From a checkpoint of a small transformer trained on Wikipedia.
Size: 2 heads of 64, MLP 512 squared ReLU.
Architecture: shifted keys, gated attention.
Training: 107M tokens, 7115 steps.
Each number is 200 + 20 x the weight over its row's rms, rounded and kept within 0 to 999. Layers, rows and columns count from 0. The size before them is the row's rms in percent of the matrix's.

# q: layer 5 attention query, 128x160, rms 0.122, rows 65-107, columns 0-79
# k: layer 5 attention key, 128x160, rms 0.122, rows 65-106, columns 0-79
q65,081,186,175,250,204,191,203,179,185,216,194,185,208,250,193,196,203,206,205,178,215,193,172,223,207,223,204,201,211,211,208,168,197,164,155,239,220,194,225,202,224,214,164,178,188,192,180,228,196,227,214,196,185,185,198,223,168,230,193,208,220,193,209,210,222,201,194,195,185,224,209,176,210,216,212,222,219,173,206,193,226
k65,097,210,186,166,225,231,195,191,174,194,199,206,217,202,203,198,174,196,212,194,195,258,208,206,209,194,197,200,226,201,199,185,207,218,212,219,191,229,192,177,235,141,210,189,250,242,173,178,209,206,164,210,190,260,216,158,239,185,214,198,195,195,193,173,212,180,205,178,230,236,170,228,190,187,198,182,227,219,182,175,177
q66,098,232,175,213,215,195,242,234,184,170,212,197,223,180,192,173,233,196,209,227,191,217,193,207,192,205,225,184,202,204,202,172,200,180,238,196,209,192,160,206,157,206,200,173,203,175,181,210,201,194,205,214,215,207,255,150,228,157,200,207,239,187,208,204,182,179,195,191,180,196,219,206,222,185,222,195,196,222,166,216,220
k66,098,191,231,210,181,168,221,207,203,212,184,155,215,205,236,232,201,199,213,158,193,208,216,215,221,200,228,185,173,201,159,199,189,200,203,221,193,215,191,223,230,200,211,212,214,224,206,211,201,179,181,214,221,208,205,241,216,198,167,199,198,200,217,208,188,201,208,220,227,201,178,197,147,195,167,224,189,180,193,198,182
q67,095,241,136,190,205,187,224,199,217,189,207,199,186,165,206,217,201,209,230,220,196,205,197,199,217,196,194,194,208,176,210,194,164,208,196,217,221,214,215,190,163,162,192,197,185,231,192,196,187,205,204,229,159,219,210,169,216,203,169,216,211,167,232,198,224,196,155,235,221,202,217,200,206,231,197,160,172,259,183,229,219
k67,111,234,190,196,192,203,210,218,195,210,181,212,191,220,178,199,232,181,222,201,183,222,188,222,205,206,176,175,195,231,208,195,212,173,162,215,161,223,175,184,202,170,196,153,204,209,214,213,183,197,206,194,216,261,218,187,222,224,188,181,210,210,214,228,160,212,219,229,211,205,202,221,190,202,205,201,187,206,178,212,217
q68,113,217,172,200,201,240,199,168,200,188,200,184,227,193,162,221,214,216,197,198,191,196,189,213,213,214,202,186,190,204,257,177,206,190,191,175,243,210,223,207,231,213,215,215,158,198,209,182,150,229,196,205,174,218,175,179,226,192,229,237,167,200,212,203,163,215,215,219,238,188,192,174,238,165,189,187,201,196,211,194,182
k68,115,203,195,197,213,195,198,220,194,218,216,219,192,162,214,192,199,216,177,245,212,211,181,197,239,207,220,224,188,204,224,183,182,205,216,147,195,199,231,230,180,182,206,216,223,238,195,184,228,205,195,225,179,228,194,184,179,220,189,188,189,228,191,211,224,235,201,224,163,251,222,169,180,171,223,200,207,238,185,207,207
q69,112,181,171,207,179,189,186,162,185,206,206,206,214,219,167,181,234,213,212,192,209,175,188,226,193,193,184,191,181,189,163,220,221,191,203,216,209,202,211,208,200,236,185,203,178,173,204,195,201,222,255,196,229,209,212,194,218,223,201,179,198,197,207,209,157,169,168,209,226,199,197,233,187,184,194,190,207,213,210,193,208
k69,105,196,196,207,193,211,200,204,213,165,173,189,226,190,179,215,183,219,160,203,132,247,199,182,251,235,189,189,187,198,232,222,212,213,205,174,232,202,214,165,193,198,221,206,188,217,170,163,184,207,214,162,182,213,201,171,228,203,244,238,151,192,178,174,167,205,210,192,203,214,223,209,240,194,184,181,216,193,203,200,206
q70,093,163,218,229,204,184,201,216,203,161,210,144,215,176,177,154,208,209,224,178,229,205,224,236,182,191,220,180,186,231,212,159,220,186,182,195,173,212,208,205,214,225,181,182,192,186,209,207,225,221,211,223,212,154,204,184,196,183,213,191,219,160,186,196,224,192,202,183,181,197,196,198,181,196,193,202,232,215,230,209,240
k70,099,205,246,203,226,191,215,182,192,231,215,206,223,219,184,223,190,234,195,194,207,204,203,171,190,192,235,223,222,173,179,220,200,223,182,202,205,178,223,214,209,203,194,229,197,179,203,166,227,211,170,179,205,155,201,206,183,163,190,217,195,205,188,217,204,211,196,179,202,216,165,193,183,186,196,215,219,181,218,210,181
q71,103,207,170,176,212,167,189,218,205,163,203,197,185,187,190,181,228,197,218,226,176,205,205,211,202,218,217,164,180,182,161,205,198,208,197,221,211,212,186,194,183,221,212,199,234,191,174,237,251,185,191,192,196,236,213,204,219,164,192,234,204,166,183,193,223,199,186,205,160,207,241,215,213,203,217,185,215,192,179,209,211
k71,096,231,204,192,237,224,187,202,207,191,219,209,210,235,193,182,201,180,222,174,190,226,198,209,213,203,203,197,178,194,188,218,150,211,174,208,181,182,198,232,213,175,199,179,213,194,196,191,179,248,188,220,185,192,203,176,224,204,190,191,221,208,184,197,189,214,164,226,239,197,167,218,179,196,160,192,204,229,194,179,218
q72,122,172,256,238,209,192,203,209,201,193,193,197,209,228,188,215,181,176,211,219,176,218,188,189,190,166,214,183,214,202,201,196,227,231,201,216,195,202,187,221,215,187,201,197,192,174,203,182,220,191,212,175,184,206,197,208,221,213,193,212,185,205,173,180,239,213,231,187,198,183,174,231,209,215,208,208,206,165,219,203,172
k72,112,209,250,219,214,200,177,174,201,209,258,167,207,187,181,189,187,173,215,217,212,208,198,213,226,175,195,196,213,190,173,214,235,188,184,224,196,190,164,210,189,226,188,201,202,176,178,218,221,248,223,183,207,183,208,210,191,164,180,174,241,199,212,240,182,214,202,192,178,179,192,189,182,211,219,197,198,163,204,212,218
q73,109,191,161,205,153,218,209,229,188,203,192,224,206,211,216,199,215,199,198,217,200,240,189,188,163,194,215,191,175,228,225,210,168,186,204,187,236,205,212,206,211,183,191,198,224,193,171,176,200,175,223,175,207,206,212,233,157,210,176,225,175,198,162,177,181,180,177,200,206,235,202,189,214,187,220,196,231,189,201,208,204
k73,112,191,225,202,168,204,176,198,202,216,201,180,193,185,228,197,199,237,245,207,190,200,185,174,191,193,182,216,188,183,183,159,207,198,216,206,208,202,201,214,207,206,197,200,206,180,186,188,213,213,197,209,235,204,174,191,201,190,228,207,218,198,235,171,190,188,218,211,205,226,215,206,189,224,158,218,175,202,197,172,178
q74,092,239,192,228,212,189,188,216,186,194,188,235,187,189,202,220,200,204,187,169,211,252,182,193,195,217,172,191,184,186,228,218,216,238,186,201,229,181,204,203,168,168,213,171,218,196,193,201,189,170,196,193,204,205,196,201,231,170,185,206,188,199,201,156,170,183,191,194,212,205,202,217,183,177,174,147,165,225,180,198,176
k74,103,195,219,164,209,193,179,224,215,206,171,237,201,223,203,211,207,184,205,228,213,171,185,205,201,206,178,197,211,224,205,246,168,182,186,207,187,178,196,210,217,189,205,248,195,205,182,190,216,210,185,178,156,193,194,176,228,197,206,210,211,177,187,214,184,205,181,240,203,154,204,194,216,217,178,202,155,199,176,209,239
q75,102,180,206,204,195,181,211,169,233,188,253,175,198,174,178,223,230,208,188,202,221,194,216,217,210,192,193,197,187,217,193,180,184,204,188,191,204,198,222,211,199,229,173,204,199,193,202,224,242,194,177,207,196,169,199,198,191,209,205,175,229,215,244,217,207,181,209,179,158,199,199,219,164,198,187,241,213,180,196,204,203
k75,096,196,183,207,198,177,209,205,199,231,192,180,198,173,224,203,214,197,181,195,180,182,181,198,162,190,226,196,173,193,234,239,187,217,189,207,200,194,181,229,196,194,220,196,201,186,228,214,215,207,223,221,193,135,206,169,201,194,183,187,168,178,202,192,188,190,240,183,188,215,206,140,196,170,240,177,179,167,209,206,216
q76,092,197,230,232,187,205,223,192,174,169,180,186,180,183,209,194,206,215,170,214,230,205,195,225,195,238,187,201,225,191,171,217,208,208,185,232,213,186,222,186,173,221,192,211,214,188,194,204,166,215,206,177,176,226,216,186,206,191,200,224,225,177,197,185,177,210,193,230,171,233,217,180,190,223,232,213,193,178,169,190,220
k76,094,249,192,202,255,204,163,224,217,195,205,191,223,198,205,181,185,184,208,176,180,217,235,199,224,202,212,205,189,188,204,210,185,222,218,205,183,219,190,159,250,161,205,187,198,235,178,214,199,181,178,177,215,215,174,189,196,188,190,188,216,214,194,184,214,202,211,179,206,208,212,194,198,172,209,182,196,262,211,201,215
q77,101,234,163,209,156,198,203,216,190,192,170,182,205,209,190,197,187,187,228,169,174,218,193,233,154,202,150,183,217,232,192,187,212,202,173,234,191,204,192,203,204,174,195,206,218,191,214,186,171,197,197,151,216,214,215,177,222,186,223,233,179,187,209,201,221,187,198,183,173,244,202,205,240,202,177,198,177,203,207,202,210
k77,104,208,222,210,221,220,168,175,194,179,182,221,203,208,194,219,216,204,185,205,194,202,203,228,207,213,178,213,155,173,236,202,198,206,234,194,205,210,180,149,209,191,210,230,173,227,173,164,204,180,189,216,190,211,202,174,198,160,187,203,230,184,197,183,200,192,185,242,181,157,200,222,193,174,225,209,224,232,163,185,196
q78,100,181,233,231,200,210,225,187,197,231,182,204,210,204,168,159,207,234,217,206,222,167,212,206,202,198,200,182,174,188,177,228,181,183,155,197,196,174,218,192,206,230,186,203,193,210,157,197,210,190,200,197,221,162,193,175,187,202,193,187,194,208,232,165,214,211,250,217,199,198,223,182,220,192,210,185,195,191,203,197,230
k78,102,171,204,198,209,207,204,174,200,242,203,185,224,194,188,227,194,188,201,170,197,193,213,221,191,203,223,192,204,206,204,207,239,194,216,212,212,214,190,217,178,223,194,230,189,142,172,166,205,221,203,216,178,205,224,236,239,181,186,191,195,204,225,219,206,189,174,195,167,246,194,184,197,186,183,216,228,167,219,208,195
q79,099,196,202,216,211,165,225,183,163,200,202,198,197,204,216,178,208,223,193,167,223,183,199,195,221,206,234,163,212,165,192,208,201,209,181,218,213,216,219,238,200,216,178,161,232,190,216,214,196,178,186,205,204,181,192,226,241,218,226,219,200,196,236,220,179,197,234,184,153,215,208,160,218,180,213,178,209,164,200,176,193
k79,102,208,196,207,231,191,235,185,183,184,188,183,226,223,198,183,175,216,219,213,202,213,226,245,203,224,193,196,198,214,161,221,203,186,236,201,182,245,190,190,234,172,232,208,179,194,208,218,208,203,186,184,191,217,232,191,177,161,202,222,196,178,163,204,205,192,218,196,214,195,186,189,206,197,228,218,214,198,203,225,188
q80,093,212,205,188,192,206,208,178,156,227,158,217,227,189,207,217,189,213,214,204,216,193,213,239,231,190,166,171,186,190,212,173,196,213,176,208,208,171,201,193,169,221,190,194,172,227,189,191,239,170,202,203,230,198,210,161,188,203,215,219,237,206,202,191,206,201,219,222,181,177,231,179,229,220,186,176,222,161,196,196,202
k80,097,177,213,200,214,191,211,211,213,215,167,200,220,208,231,183,198,209,204,204,188,176,212,202,170,204,219,175,207,198,226,197,167,177,214,167,171,192,156,176,195,203,195,246,211,187,203,190,178,208,235,207,171,204,221,218,192,214,180,180,181,220,209,159,171,249,170,200,239,208,219,185,173,195,183,192,210,207,221,221,224
q81,094,208,165,196,166,206,183,165,210,198,217,198,202,186,202,186,217,171,231,198,228,163,193,197,223,213,214,195,160,204,178,184,204,188,193,208,217,225,205,223,189,220,194,212,180,200,238,216,214,221,223,178,208,220,173,182,178,207,186,188,215,183,212,206,199,212,210,161,164,231,201,169,206,180,252,223,251,175,221,201,181
k81,089,189,220,211,221,174,234,199,175,207,225,175,237,184,215,221,220,189,222,201,212,225,226,204,173,156,205,229,209,216,204,228,200,219,212,202,209,218,216,170,200,207,188,172,230,205,190,165,194,223,181,238,214,190,164,215,204,174,222,176,199,203,213,177,214,178,211,181,186,217,198,200,185,177,164,187,216,193,241,187,175
q82,095,205,213,201,213,214,212,199,201,204,221,242,193,193,222,207,193,214,171,207,193,242,183,222,199,206,174,205,169,215,153,183,175,247,188,171,215,227,198,222,221,201,174,223,211,196,211,225,202,191,175,191,208,205,183,204,184,171,204,215,196,155,185,202,165,207,198,197,178,187,199,217,241,200,184,221,205,195,211,210,198
k82,106,237,189,212,199,231,186,205,201,160,173,220,184,196,227,191,206,218,211,184,209,222,203,190,202,233,197,169,220,227,210,202,198,181,207,215,196,210,174,175,229,198,191,189,172,223,196,184,199,231,206,196,192,217,182,209,215,185,200,177,198,216,181,203,190,200,197,229,237,204,220,187,201,191,164,163,195,230,180,198,200
q83,101,180,182,191,206,202,224,226,226,183,160,201,234,211,192,202,213,183,218,213,191,220,161,217,206,218,162,201,197,208,214,203,168,191,198,207,186,209,165,171,208,188,184,206,213,244,156,207,201,188,185,178,207,236,202,162,218,203,203,235,220,195,201,207,218,224,181,204,240,180,210,200,188,156,215,211,186,195,163,201,200
k83,097,208,195,175,220,204,188,225,224,181,199,220,201,203,191,185,181,195,195,231,221,245,227,193,186,200,176,182,232,208,212,181,216,178,176,175,219,214,209,177,180,195,189,183,180,224,201,213,189,169,220,195,179,189,201,186,219,165,177,186,169,210,203,193,204,175,159,212,220,181,243,201,246,191,178,155,160,235,173,192,177
q84,106,214,215,188,211,156,212,189,211,181,189,240,169,187,200,203,197,159,246,236,203,185,182,184,202,224,189,201,174,175,190,190,195,194,186,204,179,173,220,219,218,231,194,186,194,188,217,199,214,185,196,199,216,187,224,172,193,202,187,204,211,185,229,198,221,237,210,201,193,195,226,197,163,194,193,201,241,175,170,182,160
k84,105,194,216,184,233,189,206,214,178,199,202,211,228,200,180,174,187,200,174,189,188,218,225,231,206,200,210,181,176,232,176,215,181,215,215,209,210,208,193,215,154,158,197,171,217,194,177,223,199,232,193,216,190,154,164,233,212,180,225,201,251,224,208,203,161,200,215,188,225,159,212,228,210,226,189,217,205,195,230,209,216
q85,104,216,180,206,206,188,218,200,204,198,230,172,216,198,221,226,207,233,188,209,219,201,189,186,176,201,204,192,218,195,198,207,197,228,200,224,225,154,221,195,199,213,206,219,229,224,197,181,197,233,228,222,234,201,224,227,203,204,195,188,208,184,180,180,195,182,196,203,196,201,234,192,163,190,214,235,190,167,147,230,196
k85,098,203,216,200,175,208,210,195,169,202,164,187,217,220,177,218,166,209,203,209,206,250,210,222,173,194,193,189,211,210,189,232,184,243,155,191,190,207,188,220,214,170,169,193,221,183,181,226,174,157,219,168,222,207,197,185,231,185,198,210,182,202,185,207,212,189,187,187,199,190,180,214,190,188,195,209,191,225,231,210,239
q86,092,210,185,233,244,217,195,212,206,206,204,194,201,201,235,196,202,180,177,175,232,219,200,231,207,204,209,235,183,239,204,181,179,187,217,206,208,214,181,240,190,169,209,189,230,189,206,192,163,179,216,205,237,192,232,214,217,190,163,201,211,186,198,198,195,210,208,208,178,190,234,171,210,196,184,204,200,220,221,207,211
k86,088,188,213,212,179,211,215,201,165,200,229,218,228,176,194,218,191,204,199,206,214,203,226,233,182,173,195,177,250,202,213,195,223,179,211,196,185,213,204,206,232,190,200,189,182,241,203,185,201,175,200,227,199,193,160,184,232,176,210,192,176,224,211,232,181,171,220,154,221,200,169,208,204,164,205,227,217,212,181,186,233
q87,100,189,190,194,204,210,199,166,208,196,155,184,204,228,204,208,182,207,181,145,217,176,226,212,238,167,206,212,168,146,186,209,249,180,189,207,217,210,185,199,194,212,189,250,219,209,201,186,194,206,229,208,161,223,228,192,176,169,176,169,194,210,188,163,220,184,199,157,208,215,204,191,206,193,220,231,188,206,203,208,228
k87,097,178,212,214,201,209,212,207,216,187,199,185,218,187,180,198,201,211,190,237,140,178,191,201,202,194,189,181,228,230,172,195,194,246,244,226,184,219,222,194,225,184,218,214,171,178,170,209,203,160,233,174,208,166,197,188,174,197,173,212,199,220,227,211,205,232,201,196,174,196,179,212,210,209,197,182,205,201,230,164,219
q88,095,195,179,201,227,183,225,216,235,244,225,193,218,184,191,223,154,228,195,206,158,201,165,176,204,217,212,220,215,176,200,230,188,208,225,188,197,205,218,185,230,211,222,189,179,211,210,194,180,176,201,229,189,205,196,181,217,202,162,220,187,197,199,233,243,196,194,210,180,192,227,178,179,206,206,183,229,193,211,193,190
k88,103,199,197,214,175,218,181,180,196,190,206,175,193,206,226,196,191,174,190,207,233,186,207,201,184,219,197,200,206,206,215,191,242,197,171,208,199,219,188,213,222,208,198,209,185,199,192,206,182,238,185,216,215,179,206,222,178,174,206,201,198,211,202,207,210,171,207,219,209,163,204,223,212,171,207,177,176,220,210,241,188
q89,099,207,188,197,199,167,196,168,182,218,185,188,195,189,183,210,212,189,238,195,203,194,194,204,167,194,211,181,234,196,208,188,189,190,147,214,165,242,241,206,177,209,198,173,215,196,210,204,191,166,196,226,192,179,206,178,198,192,218,193,208,220,198,216,198,158,201,166,192,190,230,229,154,212,214,186,200,222,190,210,211
k89,103,235,223,191,182,195,194,209,219,190,221,163,197,207,218,190,178,186,171,205,181,191,203,179,251,214,189,215,173,184,183,209,220,242,183,196,243,199,185,179,203,198,198,210,236,198,169,223,212,173,189,199,204,203,174,217,195,217,186,197,188,160,194,214,193,229,208,213,179,205,197,218,190,217,219,207,205,170,141,204,191
q90,097,188,203,230,222,215,201,211,176,220,191,194,210,188,168,174,209,223,268,202,228,218,209,163,166,227,194,189,184,207,181,173,165,224,182,237,207,165,244,200,195,211,176,190,221,192,186,215,180,208,222,199,223,207,215,187,188,138,184,191,218,197,202,209,169,186,222,189,175,222,221,212,185,212,172,189,184,193,191,214,188
k90,093,243,211,176,184,186,204,145,250,187,231,199,212,202,188,220,205,218,184,190,179,168,215,212,226,206,197,199,221,174,235,213,189,218,163,218,196,214,195,198,211,183,209,212,187,213,186,218,215,194,202,170,213,179,223,211,225,227,222,205,177,215,186,188,222,213,163,192,234,164,206,203,190,178,224,219,228,210,213,187,217
q91,097,191,167,211,216,172,176,204,199,195,187,217,196,196,206,207,223,222,174,190,180,197,197,232,206,182,160,236,207,194,210,195,171,161,173,222,191,195,183,168,201,233,188,206,202,225,208,208,183,224,196,193,172,224,228,223,180,233,218,207,185,195,222,179,192,224,185,204,167,207,217,237,192,179,215,227,196,181,172,236,157
k91,103,199,196,231,210,205,210,190,201,180,227,225,238,212,230,182,216,181,177,219,154,177,182,208,216,219,199,190,205,180,175,204,223,199,201,213,219,205,199,210,174,190,184,181,199,201,219,185,221,163,226,187,174,192,198,192,209,195,201,203,191,195,195,227,205,202,202,176,174,198,213,171,209,216,212,224,207,193,212,156,248
q92,103,203,191,236,171,187,180,194,235,190,165,187,196,205,229,212,231,209,206,242,207,181,188,182,203,205,187,184,190,216,183,224,223,206,223,233,176,193,200,173,216,221,169,196,189,211,225,190,173,220,189,220,199,198,202,199,198,177,174,171,168,186,214,193,195,168,194,210,236,211,195,198,216,226,202,195,188,204,210,206,222
k92,102,192,217,183,215,206,183,219,195,211,200,205,230,220,206,202,177,204,214,201,234,200,165,210,170,212,236,188,208,196,163,203,160,231,176,167,214,224,202,194,185,209,189,235,232,219,182,217,240,185,157,166,257,169,202,204,202,185,218,206,187,223,209,233,197,203,199,216,189,209,216,191,193,181,223,238,195,199,195,184,176
q93,107,200,219,213,207,182,183,194,227,219,149,204,199,192,205,184,185,187,221,229,211,187,240,217,213,196,223,235,204,203,189,217,182,235,199,219,178,189,197,196,195,196,207,193,191,159,220,225,202,212,220,241,205,226,189,195,196,245,222,163,181,201,193,212,203,196,189,170,208,170,183,198,198,213,178,185,191,176,211,180,170
k93,103,190,197,164,195,200,212,200,208,157,189,221,186,238,184,214,231,208,207,184,189,204,193,171,206,222,185,172,213,196,215,186,215,224,218,192,233,203,227,177,225,157,178,229,227,217,208,185,182,194,176,225,211,219,214,208,188,158,205,206,197,210,214,190,202,202,218,224,175,198,178,208,180,185,203,200,220,186,200,215,230
q94,101,184,188,187,177,207,170,211,190,180,231,160,232,243,188,206,223,189,208,182,188,179,225,198,190,155,182,210,209,179,188,204,190,185,206,211,167,199,244,187,185,208,183,186,161,229,189,191,183,203,174,216,183,193,195,214,234,215,215,192,206,202,219,168,171,204,197,205,247,214,204,166,205,189,202,215,185,223,203,200,170
k94,099,221,181,198,204,177,212,162,207,172,171,202,151,172,205,195,191,202,201,217,205,199,184,214,234,237,213,221,209,207,227,173,210,226,204,169,216,167,188,200,182,196,168,200,206,175,215,191,219,187,231,186,205,168,214,205,205,198,209,203,208,216,223,232,230,185,209,184,230,226,181,212,219,231,155,203,181,183,172,185,220
q95,105,189,206,194,215,196,200,224,231,180,185,207,208,174,191,215,201,235,199,206,186,185,222,232,190,174,188,202,210,201,179,203,171,199,228,169,208,176,214,182,230,220,192,195,208,221,198,211,177,193,173,202,259,196,221,210,206,210,208,191,231,204,200,226,187,177,213,178,187,231,199,187,169,185,192,212,198,229,197,192,203
k95,107,193,179,224,223,202,184,187,187,193,211,188,178,213,223,210,164,176,229,207,187,234,160,205,186,200,180,198,185,204,225,192,198,240,184,178,236,174,206,195,216,178,210,207,177,218,208,170,197,198,222,220,221,189,203,201,201,185,220,207,158,215,162,179,199,244,193,207,226,172,206,175,186,229,191,192,198,203,189,191,204
q96,089,172,212,211,162,222,186,205,203,197,193,194,201,243,208,175,204,213,218,250,176,182,188,215,191,220,197,224,183,186,227,182,214,166,209,196,183,195,180,184,203,230,224,177,212,191,184,180,159,205,229,189,228,177,187,183,203,205,175,184,195,217,173,227,210,206,166,234,194,227,230,184,220,228,168,180,189,176,214,189,244
k96,090,232,194,160,187,188,175,213,186,213,187,170,214,206,166,172,217,195,195,162,206,193,229,221,199,190,221,177,207,213,203,228,227,208,183,207,184,161,232,199,218,253,170,221,188,206,227,226,195,187,191,217,192,204,205,208,201,177,241,177,188,233,192,185,174,211,225,189,213,237,202,198,202,199,183,229,207,209,185,205,208
q97,090,227,203,216,145,214,186,210,204,205,179,236,174,215,199,230,215,198,187,188,185,216,214,209,202,227,190,173,216,217,194,182,174,149,208,186,222,189,227,184,200,205,238,177,185,191,181,222,193,197,210,214,212,202,211,231,188,215,201,196,233,197,205,171,211,196,197,204,196,216,167,170,191,231,213,197,199,196,212,221,231
k97,099,203,193,219,212,193,202,211,196,187,175,196,196,191,158,190,215,226,204,239,171,183,206,199,199,181,189,174,197,151,211,246,215,212,199,217,186,235,188,217,211,236,181,204,206,193,209,173,179,206,174,171,176,192,185,225,219,231,209,196,198,198,216,227,158,185,215,186,187,204,207,201,205,164,185,238,192,209,204,213,207
q98,103,170,203,213,191,208,224,199,212,205,244,200,175,216,186,219,185,218,165,196,206,188,190,218,202,222,206,220,190,172,219,203,217,227,205,208,225,188,204,183,158,184,228,190,211,187,196,166,200,219,195,218,204,186,185,175,175,176,180,201,205,231,212,212,184,210,176,208,207,203,214,221,250,181,155,189,173,176,187,223,174
k98,090,234,220,232,186,174,183,206,232,198,195,181,226,212,183,184,188,212,179,195,211,205,180,253,220,195,188,169,196,236,186,167,214,180,191,215,219,198,219,203,226,200,210,177,184,197,211,218,185,179,243,176,228,192,230,208,229,242,199,177,163,199,168,237,181,213,203,188,239,216,198,162,170,183,220,216,199,231,190,211,207
q99,094,208,220,198,211,211,197,214,204,188,198,187,214,228,198,211,247,229,225,227,215,187,249,191,225,221,195,153,185,209,215,188,190,214,227,183,205,225,213,196,206,183,206,165,202,178,192,210,174,183,197,215,190,235,185,231,213,198,241,162,196,200,183,169,230,150,228,208,169,185,213,179,193,186,156,225,208,217,185,216,194
k99,094,201,188,211,183,199,205,209,200,210,206,221,188,168,205,235,172,233,236,202,184,249,226,195,175,176,178,178,203,174,234,220,208,193,195,246,201,216,206,197,181,185,184,193,223,230,227,235,215,224,185,200,243,189,187,185,169,218,187,189,187,213,194,181,169,219,214,234,184,232,181,169,207,215,219,176,204,207,196,212,201
q100,100,221,197,203,181,232,234,234,207,199,211,214,205,182,211,207,189,221,214,203,207,227,225,202,214,220,183,166,182,178,222,204,204,183,164,215,210,186,176,186,226,185,198,204,176,193,203,194,207,192,204,170,199,204,216,244,187,206,160,180,209,192,179,160,208,200,194,204,162,188,203,154,193,202,197,185,203,197,201,190,204
k100,102,183,200,205,206,180,173,185,217,197,187,206,171,233,169,201,198,188,180,229,195,197,172,214,211,191,178,217,203,169,205,186,198,247,182,186,254,230,228,198,175,220,211,188,202,221,177,193,224,216,186,168,185,198,191,226,185,210,224,217,184,191,196,204,193,206,237,230,215,226,198,204,214,160,203,220,211,203,219,194,198
q101,098,223,231,197,182,175,175,232,181,183,218,208,217,194,222,196,179,225,182,224,201,176,200,194,202,171,207,178,204,186,181,176,189,187,180,167,206,142,218,215,217,204,204,212,209,197,186,175,216,174,192,209,190,209,187,210,176,216,236,244,224,193,196,175,194,183,198,192,222,209,242,211,188,180,192,217,194,199,195,228,221
k101,091,213,175,155,241,214,200,139,211,231,225,181,178,236,205,236,197,214,192,198,204,227,207,218,201,212,211,205,233,219,194,193,226,229,229,236,179,224,168,170,169,184,201,196,164,206,193,219,191,194,168,213,193,184,202,183,219,204,200,196,221,176,219,229,206,206,212,199,177,195,163,167,213,229,174,180,205,203,177,201,215
q102,091,217,204,201,180,197,232,216,201,206,216,183,214,232,206,208,194,190,208,199,220,210,156,211,222,209,237,175,219,217,211,180,203,189,215,183,193,215,228,198,150,241,214,176,187,200,197,210,196,221,223,180,192,180,182,221,214,172,233,181,226,164,226,221,162,199,185,219,196,207,223,205,189,182,189,211,192,177,197,222,215
k102,095,202,194,224,197,207,213,216,201,222,192,174,179,207,180,207,173,216,193,196,203,207,236,228,187,200,175,221,145,204,189,191,211,172,228,218,209,187,178,193,217,212,187,171,189,212,194,221,234,163,236,219,213,233,184,177,208,185,198,219,201,204,180,207,212,191,196,198,202,246,203,211,172,172,201,193,195,200,141,224,200
q103,101,213,200,205,172,184,215,213,220,202,206,207,179,217,181,196,233,193,193,186,184,210,193,208,146,175,204,210,211,221,168,200,178,177,231,190,183,199,199,215,151,187,212,201,201,202,157,231,235,204,202,227,176,201,184,177,189,208,225,201,162,175,220,202,220,213,216,162,201,204,218,191,189,206,197,195,163,224,176,196,256
k103,091,168,198,187,220,201,203,195,176,176,185,214,200,179,170,184,230,212,237,197,187,191,181,195,183,201,204,208,169,201,190,210,207,190,192,223,216,177,194,217,225,194,188,241,205,181,219,206,187,181,183,182,218,210,198,218,225,242,187,184,200,155,179,164,194,201,196,226,206,205,168,221,225,202,220,192,207,167,182,169,166
q104,103,203,187,189,174,188,206,232,188,222,176,179,242,201,243,200,180,224,203,200,159,202,180,195,214,217,195,180,200,232,184,209,214,214,189,203,195,241,208,185,193,170,220,185,222,210,211,157,208,205,242,239,182,237,202,197,200,219,196,180,212,179,207,180,211,200,209,176,198,195,191,173,180,187,217,192,198,204,227,203,223
k104,100,214,186,201,202,233,217,192,202,201,190,239,198,186,204,189,203,206,172,197,216,203,215,193,179,215,197,208,194,191,198,213,122,205,184,200,210,173,211,183,193,239,196,241,196,184,229,218,215,171,186,185,234,165,213,195,190,166,200,184,160,207,159,208,206,208,163,230,249,199,195,198,191,219,163,195,217,210,170,184,185
q105,096,193,226,181,208,206,189,225,218,189,204,233,220,197,222,175,246,197,172,190,185,210,186,209,201,195,227,206,227,157,206,187,224,204,190,171,197,198,218,160,191,180,212,171,204,186,181,237,204,172,207,203,188,214,208,201,201,185,186,191,217,193,216,210,184,185,190,207,190,213,178,209,231,189,217,175,216,192,208,226,193
k105,095,188,217,207,188,197,211,227,189,204,178,168,191,219,189,213,182,199,218,197,186,194,213,199,198,217,176,166,212,191,170,181,174,211,205,212,220,196,217,221,222,212,205,207,219,173,235,199,209,232,209,192,176,216,207,208,180,186,203,215,163,199,203,183,220,223,204,214,205,186,220,192,189,220,194,262,245,206,217,197,232
q106,098,198,207,182,194,215,184,221,223,163,199,174,205,190,196,185,221,234,177,218,213,214,230,223,204,221,190,222,216,211,203,176,219,230,229,206,216,215,207,215,214,212,185,182,215,199,217,244,200,212,192,186,181,201,204,198,180,180,214,207,221,186,206,205,210,229,191,179,182,136,182,218,198,207,189,180,220,174,220,200,182
k106,091,194,218,217,194,202,191,216,190,193,245,209,204,200,209,195,216,194,209,191,199,198,180,154,221,202,203,181,185,192,200,182,216,210,182,204,214,169,197,228,196,177,215,209,169,174,167,137,201,228,210,195,193,180,225,174,194,197,213,200,202,215,222,210,155,196,183,223,195,237,192,196,186,189,216,222,178,192,219,221,192
q107,103,197,180,203,215,187,209,186,186,207,195,217,183,176,168,225,190,177,222,217,174,206,205,194,221,187,194,199,167,172,178,186,189,197,211,201,172,206,237,209,169,187,192,195,197,208,219,171,237,201,203,202,200,201,218,192,201,250,202,203,210,192,175,205,170,202,192,221,201,217,199,186,195,184,210,198,175,184,226,209,189